{
  "positions": "rope",
  "parallel_block": true,
  "init_std_o": 0.0642,
  "learning_rate": 0.0065,
  "weight_decay": 0.0,
  "max_grad_norm": 1.0,
  "batch_tokens": 32768
}
Each number is 128 + 24 x the weight over its row's rms, rounded and kept within 0 to 255. Layers, rows and columns count from 0. The size above them is the row's rms in percent of the matrix's.

# layer 3 MLP down, 128x512, rms 0.0741, rows 0-48, columns 128-191
size [101  99  99  98  95  95  98 100  98  97 100 100  98 104 100 100  95  97 108 100  98 101  98 105  99  97  97 100  97 108 100  94 101  91  92 101 102 101 100  91 100 103  97 105  98  98  98 101  97]
[[120 108 130 126 104 102 102 164 116 107 178 126 145 155  96 109 149 138 108 150 130 108  98  90 132 109 146 136 140 164 126  91 126 138 120 140  80 142 173 137 109 145 173 165 178 134 115 138 122 167  96 156  98 130 112 153 106 147 164 107 163 105 144 129]
 [114 128 134 120 128 141 102 156 130  86 121 115 106 123 105 130 140 109 100 117  76 160  71 198 109 132 139 129 112 129 124 134 118 163 177 155 159 157 138 139 115 107 140 131 112 123 149 108 156 151 102  99 113 121 120  95 105 167 146  82 146 103 132 144]
 [131 114 149  93 142 119 135 120 113 122 123  88 144 138 157 117 131 137 105 102 116 171 185 154  98 152 100 133  98 120 100  99 124  96  89 155 129 145 137  94 125  71 129 149 153 130 126 155 111 157 107 119 142 144 182 120 158 121  94 124 111 131 133 167]
 [129 116 119 122 146 117 131 152 135 139 134 146 133 127 177 103 134 158 131 127 107 123 137 100 121 127  89 129 113 146 118 169 127 141 119 143  88 143 151 172 118 127 110 117 146 150 136 128 144 135 111 146 131 165 138 144 133 155  95 129 106 156 135 115]
 [107 122 139 125 151 129 162 145 111  61 108  98  92  78 116 144 118 112 101 135 100  96 144 143 122 143 144 112 140 133 146 110 162 157 149 165  95 147 106 156 130 164 152 108 131 143 138 130 110 112 158 124 122 156 128 136 123 175 116 135 116 121 134 133]
 [105 131  61 114 156 135 185 124 125 130 112 124 118 128 140 155 129 152 141 113 159 138 119 126 127 160 168 151 118 165 173 130 125 124 175 151 137 122 133 142 105 126 107  95  82 121 129 122 147 178 137  92 159 142 175  63 124 104 154 121 151 142 125 124]
 [114 122  96  92 109 122 128 158 131 172  87 127 122 121  98  95 136 147 147 148 135 144 125  88 107 136 107 129 135 129 120 160 119 112 119 122  92 109  92 127 109 142 116 129 173 167 106 147 126 106 123  99 127 134 101 146 146 135  56 146 145 108 126 108]
 [126 124 105  82 135 100 129 158 137 112 147 140 131 100 141 167 148 137 126 127 123 144 134 127 137 112 146 115 120 117 140  99 155 170 114 150 143 160 165 116 108 154 135 105 121 141 140  92 215 126 129 109  89 108 136 142 144 160  84 128 114 113 169 132]
 [149 124 103 145 140 121  94 116 142  97 185  85 119 114 141 100 101 164 127  78 136 140 109 110 162 121 100 120 122 171 146 161 153 110 137 162 174 174 129  80  69 129 102 119 116 134 128 121  95 107 161 159 137 111 130  97 153  96 133  98 121 146  76 118]
 [106 143 113 116  96 114  93 147 147 126 128 130 110 111 137 146  80 118  95 162 121 101 150 138 109 122 152 104 128 127 153 117 151 120 146 132 127 144 147 132 146 140 139 138 152 151 131 123 132 143 116 138  98 146 113 140 139 152 141  76 171 145 112 146]
 [169 166 145 121 191 123 103 120 198 158 135 137  90  96 129 136 101 115  91  99 104 136 132 154  94 139 123 128 135 116 108 137 136 135 101 109  98 123 106 110 121 117  85 115 144 144 107 100 119 148 132 117 117 140 123 159 140  88 105 136 137 102 118 135]
 [ 93 119 128 118 132 155 158 117  85 142 152 136 137 128 132 184 134 135 115 142  97 123  83 129 120 109 136 112 108 144 136 165 159 115 123 142 167 146 115 134 142 104 119 113 137 124 123 140 102 147 136 122 163 104 119 139 127 125 116  75 146 146 123 158]
 [109 138 128 140 159  92 116 105 114 121 121 111 129 118 101 131 116 132 146 154 150 128 117 174 123 159 110 127 105 128 133 122 146 133 127 163 162 147 121 129 131 164 160 129 164 149 106 150 150 121  97  93 147 115 112 162 107 160 144  96 158 140 103 136]
 [121 147 106 147  94 156 149 120 158 137 154 124 109  81 126 109 157 176 107  46 117 113 143 121 132  94 131 149 127 147 149 133  90 111 136 140 119 156 134  95 117 121 121 146 127 149 118 142 103 135 145 148 155 113 112  85 136 121 121 149 104  92 136 149]
 [137 124 109 113 155 114 120 119 146 125 117 172 124  97 154 117 157 134 106 101 130 130 146 111 141 109  92 156 159 102 131 149 128 144 109 118 141 119 170 141 141  92 135 125 131 164 110 164 132 113  95 148 125  86  82 168 163 121 115 196 158 146 109 122]
 [118 128 155 128 140 157 113 117 109 123 138 119 146  81 116 171 143 116 125  94 161 168 131 141 144 127 111 116 123 121 141 135 174 117 137 122 137  77 124 109 139 153 183 120 136 113  97 130 106 150 141 151 170 133  84 159 137  97 122 110 104 125 154 133]
 [117  97 133 165 155  96 137  92 132  88 159 161 131 106 127 127 123 130  89 104 101 144 127 161 141 127  68  83 117 137 155 175 165 154 148 144 146 124 106 117 126  75  73 128  82 157 105 123  98 133 122 109 165  88 103 124 108 127 116 140 113 172 122 123]
 [145 155 143 144 119 109 161 111 121  96 115 137 138 109  71  98 130 171 126 177 159 141 144 178 105 111 125 100 106 110 111  97 139 163  85 131 137 137 121 136 137 141 156 120 118 124 156 133 194 118 127 126 133 143 201 117 130 160 170 134 132 129 156 135]
 [104 145 112 119 115 123 145  80 126 139 120 138 100 142 116  95  98 139 137 138 128 128 128  97 143 162 153 104 120  94 148 148 126 169 115  94 159 124 189 111 130 138 127 122 158 137 121 140 102 122 111 126 135 105 147 123 133 154 163  95 121 122 142 106]
 [117 113 129 123 107 120 112 101 100 102 140 122 128 136  77 128 162 133 158 113 150 170 106 125 108 115 136  75  91 125 107 134 122 147 147  97 111 145 160 176 119 136 122 158 106 126 146 150  83 159 134 123  97 148 139 109 124 114 108  94  89 110 136 115]
 [119 120 100 111 103 122 167 136 154  93  95  90 123 111 102 126 113 138 113 102  73  97 109 100 128  97 161  88 129 168 126 164 108 138 135  82 121 149 171 120 144 105 155 147 114 137 126 119 146 138 156 134 107  93 146  95 131 153 121 151 130 111 121  76]
 [198  86 123 143  81 113 125 153 121 125 146 119 145  60  97 116 132 157 119  93 169  81  59 118 179 126 116 122 148 112 115 128 145 162 135 136 112 133 141 133 129 144 126 123 162 114 130 118 168 151 137 128 134 127 127 141 107 118 119 169 179 108 144 106]
 [114 128 159 144  72 131 134 132 137 155 143 133 131 131 122 128 122 110  95  99 130 152 147 132 141 132 155 128 125 142 111 139 140 139 110 161 122 113 117 132 121 103 158 111  96 129 103 118 142 145 150 159  99 136 125 154 140 148 110 158 147 131 175 138]
 [ 85  91 189 146 110  94 141  91 145 118 169 124 168 173 133 124 134 111 141 128 137 161 108 127 138 171 140 131 164 142 101 144 182 114 156  91 133 123 148 113  80  97 142 133 103 107 130 145 138 158 154 133 143 172 103 120 135 120 163 124 141 120  99 124]
 [145  95  88 145 116 132 115 111 123 130 138 152 146  86 157 131 117 138 115 113 122 129 107 114 121 107 144 110 118 138  76 165 148 175 109 113 152 125 101 108 127 125 131 114 121 120 114 169 123 105 135 135 151 126  99  86 163 158 131 163 113 138  84 129]
 [121 107 154 144 150  72 128 135 151 102 121 137 125 128 163 147  92 151 133 132 113 154  78 110 106 126 126 164 130 176 117 128 117 151 119 135 124 129 116 140  98 125 154 109 125 158 133 129 144 108 114 147 168 127 111 148 130 163 116 139 154 127 131 132]
 [150  89 121  88 148  88 132 147 151 154 125 130 126 151 111 164 118 136 131 119 104 193  81  93  96 126 128 108 179 138 145 110 119 160 186  70  82 105 132 127 122 115  93 109 133 178  95 128 119 125 127 145 118 140 117 118  98 118 128 124  90 137 136 141]
 [134 103 126 119 162  98 155 124 132 181  89 121 161 132 114 137 154 137  96 185 143 169 133 138 101 157 102 103 114 129 101 165 102 156 121 187  91 151 142 140 150 153  86 130 137 125 151 116 177 137 124 156 119 131 133 132 118 125 127  79 118 103 131 146]
 [153  84 128  99  84 121 163 147 108  58 103 105 122 137 123 152 123 126 123  86 100 136  91 128  95 119 101 147 119 126 134 105 123 151 178 117 115 106 148 154 114 141 107  92 128 117 121 111 121 118 119 140  89 159 109 140  98 137 121 162  86 132 116 122]
 [139 134 153 131 103 164 148 123 127 189 141 135 132 164 128 124 107 119 131 124 107 158  91  80 153 160  68 143 115 102 142 163  75 136 145 129 127 127  61  98 116 122 152 125 166 136 121 139 152 150 162  97 146  91 167  87 120 125 108 117 144 151 127 112]
 [160 128 107 138 167 117  81 166 165 102 125  93 153 185 132 125 127 122 110  97 160 143 124 123 113 159 169 156 111 178 142 129 165 140 134 134  80 113  90 110  83 108 139 105 108 180 125 109 140 127  99 128 115 109 101 109 125 147 138 128 126 132 148 154]
 [ 97 136 170 146 118 126 131 141 155 156 122 155  82 118  97 169 126 157 107 161 141 121 107 125 130 144 126 126 104 135 135 138 117 151 134 139 164 124 128 136 122  86 149 133  93 152 100 163 160 116 144 107 121 130 151 117 153 140 122 149 186 169 124 142]
 [120 108  75 129 142 143 169 139  75 134 151 152 135 117 121 110 159 158 114 130 115 122 130 152  99 134 161 162 159 116 126 107 139 173 116 169 117 122 139 120 118 129 143 156 153 142 101 169 117 137 117 134 124 146 123 113 144 117 100 123 148 121 121 131]
 [154 107  79 120 151 107 140 141 154 136 135 144 103  61 141 125 121 112 141 129 114 139 151 113  96 122 143 123 129 141 147 126 152 129 111 128 158 146 134 159 135 150 125 130 130 132 127  83 154 142 120 117  80 164 127 145 125 179 181  98 158  96 149 171]
 [145 117 142 126 126 120 152 125  96 130 150 120 153 155 152 106 190 116 123 105 120 169 147 157 128 111 137 100 129 120 119 128 121 161 138 131 124 130 107  92 106 109  86 130  89 160 114 156 158 145  92 119 181 127 131 139 103 155 109 132 137 162 153 113]
 [109 130 147 111 115 109 144 118 183  88 155 146 125 133 160 125 135 130 124 141 108 109 118 102 131 115 164 138 139 158  96 154  98 171 131 152 136 123  89 150 121 142 129 140 103 164 134 131 106 132 102  97 138 106 150  93 116 107 106 123 127 144 136 107]
 [134 143 107  80  83 147 165  94 171 158 135 132 128 124 127 102  99 124 113 122 124 131 114 104  94 176 185 137 145 124 105 179 144 140 134  89 138 136  75 109 141 139  91  84 114 114 109 109 120 122  99 123 156  90  46 121 117  85 163 126 176 131 124 144]
 [130 147 168 135 114 123 112 125 121  89 108 110 100 140  98 104 104 106 151 135 131 129  92 126 118 155 182 127 156 109 101 101 120 160 174  95 180 134 131 140 101 141 115 120 144 172 120 100 115 136 116 132 136 113 121 154 118 165 103 136 167 112 115 127]
 [ 87 115 149 120 100 139 130 134 108 117 153 133 128 102 142 118 169 136 149  90 145 148 146 149 128 137 138 120 133 166 120 102 145 130 129  95 150 138  88 158 117 144 112 125 151 119  76 109 101 147 124 147 124 117 119 135 175 109 152 164 139 147 103 154]
 [132  90 157 106 164 115 119 122 191 144 171 180 117  96  95 152 107 124 113 128 134 144 129 131 107 126 116 124 176 138 151 187 119 106 152 118 118 123 125 160  90 122 107 104 135 122 100 146 118 131 155 112 146 135  98  75 127  95 128 119  85 137 132 196]
 [123 117 123 134 135 152 154 142 101  93 128 128 110 126 148 151  87 147 139 114 118 122 137 103 137 151 120 109  78 128 142 134 154  90 112 193 100 134 129 164 112 105 135 147 137 125 115 154 155 139  96 104 115 131 127 147  98 167 130 126 105 126 152 137]
 [133 158 157 149 164 103 121 159  87 142 112 115 136 130 115 139 153 121 133 160 109 110 111 114 167 105 104 155 152 188 155 168  96 160 156 115 122 117 133  85 122 126 104 156 117 120 138 154  71 139 133 129  95 115  95 120 145 126 140 125 170  98 140 135]
 [122 131 146 139 123 147 118 116 147 151 117 165 106  75  79 147 143 127 153 116  91 112 122 127 120 150  61 119 123 153 108 164 110 121 122  90 169 147 120 131  93 114 136 132 121 142 133 115 120 149 102 170 151 152 148 106 118 141 154 154 134 145 123 104]
 [100 122 178 144 136 133 164 118 131  94 100 124 138 154 128 119 102 135 121 183 130 152 139 138 113 109 139 120 166 147 123 128 101 128 150 116 139 117 113 100 113 100 124 119 160 145 119 119 137 166 153 109 165 120 106  78 128 167 107 121 123  99 139 139]
 [135 111 117 118 158  86 133 140 121 127 182 132 161 123  63 178 158 144 162 187 145 137 114 135 118 133 125 146 137 148 146 167 136 132 125 118 134 144 117 150 131 128 150 146 138 106 151 160 138 114 154 120  78  95 137 123 112 146 183 222 144 112 137 154]
 [123 138 137 123 125  99 124  98 142 131 107 147  99 150 170 145 129 128 164 129 163 121 123 132 124  78 132 191  75 142 120 128 167 119 130  76  97 114 152 140 106 145 168 134 115 133 133 151 123 144 101 140 153 133 130 115 119 128 113 173 160 147 127 107]
 [168 156 140 162 131 125 114 147  81 115 143 127 167  99 152 165 111 166 154 109 118 139 126  67 129  86  84 100 137 137 135 122 115 116 167  93  96 133 140 100  98 116 140 113 131  80 130 129  99 107 156 163 139 153 135 159 126 115 159 190 136 117 141 118]
 [107 105 151 127 110 126  92 103 102 132 154 156 127 106 150 129 113 127 100 147 190 105 147 144 120 148 162  84 116 129 155 108 122 140 115  95 141 118 145  91 120 128 177  97 154 132 107 119 154 165 143 129 154 104 107 145 143 142 121 162 117 108 105 116]
 [161 145 135 105 128  84 105 128 163 129 171 112 115 157 161 149  92 109 137  92 104 137 172 171 124 132 111 121 150 120 116 145 142 168 129 138 116 162 144 120 120 122  99 136 114 165 145 104 128 141  94 120 126 125 159  94 133 150 130 152 146 112 123 116]]